Part of a small language model's weights.
Training: 608M tokens, 5167 steps.
Each number is 50 + 15 x the weight over its row's rms, rounded and kept within 0 to 99. Layers, rows and columns count from 0. The size before them is the row's rms in percent of the matrix's.

# layer 11 MLP up, 2304x384, rms 0.0672, rows 495-520, columns 128-255
112:21 63 63 29 47 40 55 57 69 68 45 38 45 46 10 35 51 46 93 43 50 63 48 39 49 58 80 32 60 41 66 45 67 34 51 22 32 54 67 56 50 47 54 61 61 66 66 39 65 57 36 66 57 37 54 51 45 29 37 46 56 27 25 44 43 00 63 43 49 36 65 39 50 74 45 63 50 49 53 43 53 73 38 60 52 52 48 42 10 50 62 76 54 43 38 57 66 40 75 20 45 49 49 46 40 48 27 74 47 54 34 60 64 22 18 64 29 71 38 43 59 50 35 58 57 46 47 30
091:35 60 52 55 46 50 21 44 47 68 53 57 54 46 99 57 45 46 40 64 34 53 71 61 43 73 22 40 42 23 30 36 53 62 55 27 54 21 17 18 29 62 56 45 40 67 57 44 59 60 53 44 53 31 29 36 33 81 55 54 51 43 23 41 66 46 21 41 57 35 57 58 54 37 33 54 50 42 75 46 69 47 54 37 47 42 51 67 65 26 58 60 43 71 72 46 49 92 61 63 42 65 43 65 35 33 99 40 33 51 74 31 28 67 65 41 49 54 52 66 56 20 64 42 47 68 42 48
097:53 69 69 52 26 52 39 29 59 45 64 59 50 46 26 50 64 41 44 62 80 48 59 47 64 59 40 48 64 55 63 76 54 73 30 46 54 52 65 33 57 53 15 50 48 53 26 47 17 72 54 71 52 57 64 35 63 66 45 48 50 31 53 45 79 41 49 51 52 24 55 72 50 36 11 42 40 40 29 65 36 47 43 48 35 34 37 32 56 66 62 51 88 59 58 28 50 50 70 63 58 55 85 51 50 47 67 85 36 58 46 27 50 32 51 47 64 46 31 50 61 54 50 69 48 56 57 33
082:66 55 62 61 80 46 49 38 55 99 60 32 30 35 28 50 28 54 53 71 67 84 64 44 77 23 20 49 32 53 58 43 53 52 39 43 51 85 46 52 23 34 70 53 50 18 71 55 27 44 45 71 51 41 55 71 41 57 33 44 44 34 33 51 40 43 60 32 68 59 45 52 57 41 62 42 54 34 39 46 58 49 46 37 52 26 29 72 31 65 52 78 35 41 30 46 33 41 58 45 40 69 69 42 43 30 50 55 51 50 37 49 56 64 55 34 44 51 59 31 44 48 53 26 76 60 54 36
081:55 51 52 26 76 60 51 68 54 60 41 42 39 71 47 43 65 27 80 73 34 34 70 30 32 82 57 41 22 86 57 43 45 35 67 31 54 15 74 56 13 49 50 46 65 77 39 26 51 49 60 42 53 67 54 32 56 31 59 49 55 49 45 53 59 35 69 44 53 53 80 54 60 48 45 41 59 43 21 51 91 69 41 56 57 48 54 52 50 56 51 44 36 36 48 43 36 32 76 67 30 27 49 29 44 41 53 45 40 50 39 42 59 65 47 81 69 66 47 55 29 62 70 43 39 36 33 72
096:62 51 54 52 12 71 71 34 38 51 22 37 44 43 17 54 37 45 52 41 30 60 28 60 39 47 34 54 38 52 47 25 48 80 52 75 30 24 28 19 26 49 67 50 38 51 50 54 63 30 54 46 40 46 34 83 48 54 81 65 68 63 39 36 52 37 13 18 39 38 57 64 60 60 59 48 41 55 46 37 27 53 57 52 46 71 51 73 52 29 29 21 63 46 56 58 51 62 66 59 58 28 57 77 29 70 51 71 87 27 48 29 45 52 47 53 45 45 39 73 47 51 37 65 86 46 39 49
091:56 44 39 36 34 52 16 49 44 52 46 37 51 45 42 50 45 80 55 55 53 70 52 35 60 64 21 45 37 44 58 78 49 76 28 75 62 19 78 43 34 56 53 32 40 50 21 42 46 30 40 53 85 43 46 34 61 35 52 56 58 64 48 61 45 78 64 38 41 57 39 43 54 34 55 49 63 36 60 65 45 58 49 62 61 77 32 63 51 48 84 19 66 32 27 41 46 36 44 42 42 72 45 45 64 28 72 43 33 50 14 57 43 58 21 88 14 73 39 49 43 43 38 55 29 69 40 68
110:46 68 33 33 70 43 60 38 55 44 57 48 04 11 27 40 63 36 47 32 54 28 40 29 69 57 42 62 41 33 54 70 49 82 58 61 49 55 60 79 54 73 58 36 38 43 41 60 51 50 26 62 57 57 49 60 76 70 31 66 28 37 54 26 69 25 79 47 36 43 37 45 61 50 58 42 51 45 53 57 41 40 39 56 61 35 61 67 28 41 66 51 55 45 71 36 40 47 83 62 60 46 68 33 79 23 41 59 50 63 83 44 66 46 64 70 63 63 28 54 67 34 69 43 52 42 42 18
109:51 49 56 48 60 38 20 48 26 71 63 76 64 26 42 62 33 55 60 64 41 49 45 41 64 46 55 38 51 50 45 28 39 39 66 67 57 59 46 43 12 50 43 38 60 49 49 33 53 48 51 55 61 32 38 42 24 35 60 60 58 73 24 43 64 53 44 68 46 75 49 36 58 63 64 44 64 51 30 34 68 54 48 58 78 45 46 54 61 76 67 47 35 55 54 74 43 35 34 66 30 72 35 54 61 78 70 27 59 61 34 48 73 75 54 68 55 48 44 49 48 39 50 51 69 44 51 34
087:47 58 50 73 61 35 53 56 47 37 29 56 45 76 40 41 26 41 44 59 38 74 73 63 51 51 38 64 64 33 50 47 59 50 44 40 52 64 55 62 60 40 36 33 64 77 35 54 44 57 42 53 16 13 54 64 40 53 62 54 74 76 38 47 38 54 23 55 48 83 44 74 44 42 44 29 30 59 44 67 48 63 64 51 46 70 79 63 75 63 42 28 51 46 51 61 24 47 63 40 50 20 53 50 63 46 29 58 83 13 71 43 85 45 76 48 58 62 47 75 34 75 69 50 37 53 08 80
096:63 31 77 30 32 54 36 51 57 70 42 45 35 62 61 54 32 55 51 54 46 60 54 34 28 34 30 48 45 60 50 34 52 64 23 54 41 50 54 57 53 69 62 85 85 54 37 44 73 74 38 52 44 32 39 55 62 42 53 40 54 61 49 57 37 55 41 55 50 42 65 50 53 25 50 50 45 66 53 41 62 48 47 64 52 62 49 73 54 83 44 54 51 49 48 43 55 45 40 61 41 73 66 56 23 57 52 63 28 45 57 81 38 33 22 41 63 37 64 49 66 43 42 54 35 60 44 46
098:49 60 21 54 42 64 28 33 58 40 37 57 58 49 55 42 58 35 58 55 73 42 77 31 29 70 58 33 31 33 41 44 55 65 25 34 19 61 40 35 51 44 67 23 44 56 21 64 78 43 42 31 41 61 61 33 51 35 36 51 28 22 45 72 49 46 36 43 91 48 39 57 77 40 50 40 56 44 76 53 66 27 33 98 44 62 31 54 76 59 48 66 58 22 68 75 60 73 53 53 55 50 33 59 53 54 39 50 44 51 47 41 43 57 51 54 67 45 58 57 48 30 73 62 48 45 57 37
099:42 74 60 51 59 08 57 45 73 52 56 42 46 55 42 48 51 40 35 55 32 51 51 42 72 34 54 56 38 43 45 36 52 53 31 59 49 71 63 35 52 29 34 56 72 34 60 57 40 43 37 58 30 26 57 55 40 53 44 69 47 70 44 63 69 61 41 49 47 56 39 55 61 60 68 46 38 64 31 75 59 38 35 55 68 62 57 59 47 30 42 61 32 26 52 49 55 42 42 32 49 92 34 65 41 45 40 52 79 23 15 72 37 44 55 24 55 33 71 47 43 54 50 69 44 81 41 77
105:25 46 43 66 75 47 48 85 64 83 60 54 46 44 46 71 78 33 48 63 59 36 12 60 44 83 46 40 23 56 32 67 56 37 54 27 55 10 40 47 31 44 64 76 00 21 64 57 36 52 46 39 28 54 54 49 63 60 60 72 67 64 26 44 54 49 70 26 26 48 45 49 55 41 39 41 63 35 36 43 55 73 67 37 27 46 59 49 57 20 34 50 46 58 56 62 66 58 43 69 59 54 70 11 68 62 49 59 51 29 44 39 28 47 46 40 54 65 40 47 48 47 59 71 53 57 54 57
111:38 35 47 35 65 47 22 38 49 41 73 71 28 17 41 67 52 51 58 40 48 53 74 42 30 61 72 57 52 57 60 65 50 58 57 49 37 61 35 55 66 53 79 68 49 51 60 50 46 14 22 71 88 58 33 41 13 58 55 50 40 49 59 48 54 40 49 56 60 47 26 52 57 66 23 70 57 21 52 71 71 42 56 68 74 43 62 42 70 32 24 29 51 31 46 69 54 30 64 53 61 35 53 18 69 52 54 76 67 70 54 53 59 56 54 52 36 24 54 58 64 71 57 39 59 64 49 39
092:56 78 40 42 57 50 59 25 43 23 23 42 27 46 48 24 45 16 41 60 35 33 51 44 39 13 64 63 32 62 22 48 31 46 44 46 58 52 35 51 58 61 62 72 53 24 33 45 50 53 44 46 41 76 42 85 61 55 42 14 67 31 36 59 59 55 55 50 68 63 57 64 55 44 66 46 40 60 37 59 64 31 48 43 60 72 73 69 76 05 56 66 24 34 42 77 58 42 66 62 60 40 63 45 54 43 58 76 65 47 48 63 71 60 32 42 55 38 37 40 58 31 25 71 50 39 49 69
108:44 66 36 41 40 56 43 31 46 80 78 34 46 71 80 62 63 69 67 59 56 68 51 42 62 61 52 56 34 28 50 32 48 49 47 74 54 45 20 63 55 61 29 37 74 72 54 57 54 54 45 48 56 48 64 43 25 56 67 37 32 44 47 21 75 30 35 44 51 48 28 51 23 38 62 52 50 51 27 58 38 43 37 82 34 25 39 50 44 51 42 53 62 51 53 74 51 52 61 42 59 51 61 49 58 59 39 50 60 63 42 35 03 80 44 61 26 55 47 46 53 46 71 54 64 35 65 37
098:43 73 52 41 45 33 51 47 36 41 58 39 39 48 64 59 60 62 27 77 44 60 53 60 81 39 78 36 45 39 48 45 36 51 53 63 54 42 48 29 35 75 37 51 47 51 53 42 48 25 41 22 82 45 50 20 33 33 34 78 34 80 43 50 43 53 46 35 55 57 74 71 48 79 38 58 19 76 55 49 60 44 49 39 47 34 51 67 34 51 63 41 55 36 69 87 56 64 40 52 40 73 72 45 43 52 78 61 32 56 38 62 52 31 35 33 81 67 72 66 42 50 45 63 50 54 71 48
108:26 59 34 44 59 71 36 54 55 61 09 39 47 74 44 55 64 70 26 40 14 40 60 38 31 52 50 66 58 41 46 51 38 50 41 44 36 47 42 57 44 35 43 51 46 35 48 42 30 63 50 54 49 63 60 35 35 44 66 45 44 34 62 49 45 54 32 59 33 35 43 44 55 55 37 52 71 47 39 56 36 53 71 59 55 61 41 19 51 53 53 50 42 69 56 47 74 69 55 76 54 66 58 46 10 47 35 70 67 66 66 42 69 60 38 48 59 54 29 68 58 53 25 29 47 55 54 60
089:45 14 34 76 31 41 49 48 58 57 72 51 77 37 52 49 57 45 74 55 56 49 64 59 33 40 19 48 63 46 32 44 36 50 85 58 31 23 54 39 68 52 47 28 58 80 55 62 45 31 26 53 43 45 53 61 48 46 46 59 64 49 49 60 43 49 55 56 74 45 60 37 42 46 48 39 29 37 84 27 42 53 64 49 61 32 46 42 40 36 40 21 23 50 52 85 61 64 66 47 12 45 69 60 40 55 62 22 80 66 38 20 60 35 29 29 43 56 56 70 41 55 57 41 65 33 51 46
107:21 50 70 70 75 58 59 44 31 58 72 45 54 23 56 73 62 39 74 64 51 45 34 57 43 65 42 55 62 64 45 15 60 57 84 32 53 30 42 58 28 42 47 48 74 52 35 43 22 42 39 54 24 57 28 46 63 49 49 49 40 45 73 47 60 48 58 37 60 61 46 53 66 36 52 61 60 48 37 45 53 24 48 43 29 57 41 55 34 23 58 61 53 45 69 74 66 66 54 71 31 68 40 40 48 56 54 47 36 32 68 54 64 44 44 70 84 69 33 60 66 44 48 50 58 44 61 53
097:32 73 43 34 52 64 66 59 36 74 44 43 55 51 40 46 45 44 87 46 50 47 74 53 69 31 56 54 77 51 65 38 75 75 40 38 38 55 78 31 55 45 42 49 63 62 31 72 56 57 35 44 46 56 41 42 49 54 68 56 38 38 36 30 28 32 44 49 48 60 43 52 43 66 28 39 48 46 92 53 56 41 38 76 60 53 39 44 46 09 73 39 57 48 68 59 40 20 53 36 57 27 42 43 40 60 45 54 50 51 59 78 55 65 47 39 47 39 40 65 17 73 53 55 55 99 34 26
098:34 38 45 53 49 48 40 61 47 51 38 41 51 61 25 56 52 53 43 66 29 39 47 66 41 41 54 44 48 45 55 39 65 54 42 40 36 49 38 44 61 33 62 40 49 40 53 48 61 33 50 55 48 83 06 38 50 37 41 28 40 72 51 68 67 43 45 58 66 06 36 45 57 44 48 37 54 47 69 40 44 30 59 29 53 61 54 28 46 46 45 41 71 42 26 37 53 51 64 52 55 50 49 65 63 40 61 51 29 44 54 56 44 50 45 59 55 36 58 58 59 48 44 32 45 38 54 58
086:48 04 51 46 51 75 81 40 64 56 41 84 60 40 61 76 41 68 57 59 49 54 58 46 62 24 52 51 64 67 60 61 52 48 53 53 27 29 53 47 59 36 26 56 67 49 45 63 50 45 23 27 58 40 60 78 65 35 65 51 52 43 25 58 52 37 44 40 50 65 81 69 41 30 33 60 58 49 64 37 40 68 41 32 50 29 63 47 41 43 42 64 68 48 56 52 64 76 53 40 31 90 58 20 35 42 43 66 55 53 71 49 61 52 59 36 43 46 35 45 34 71 61 32 78 60 34 52
084:62 69 58 62 45 29 51 30 65 30 60 57 53 37 70 53 47 41 57 47 41 42 94 57 44 50 42 15 82 66 59 46 45 45 32 32 42 13 81 46 52 73 48 95 57 41 56 48 46 49 91 76 52 62 48 40 32 56 32 14 67 24 45 63 48 36 45 48 47 40 43 51 46 51 63 46 45 49 65 35 26 42 36 45 40 37 47 51 75 43 64 64 66 52 40 31 36 50 35 59 44 33 34 48 45 61 63 62 75 57 40 94 53 07 66 28 57 67 72 29 53 25 41 51 36 64 44 56
088:29 48 40 42 42 64 39 40 51 55 57 57 56 40 67 68 51 58 49 47 49 65 68 47 64 86 52 51 36 48 72 39 35 50 31 25 18 20 29 57 51 50 69 32 74 34 64 43 65 43 51 32 53 46 50 70 30 53 40 27 30 58 48 34 40 42 40 35 23 49 40 52 25 58 78 46 61 22 69 45 52 19 50 58 70 55 44 70 61 35 18 41 50 36 43 69 51 59 48 47 62 39 59 72 45 83 39 49 48 36 34 44 50 32 43 43 66 48 63 29 38 48 58 87 46 47 28 78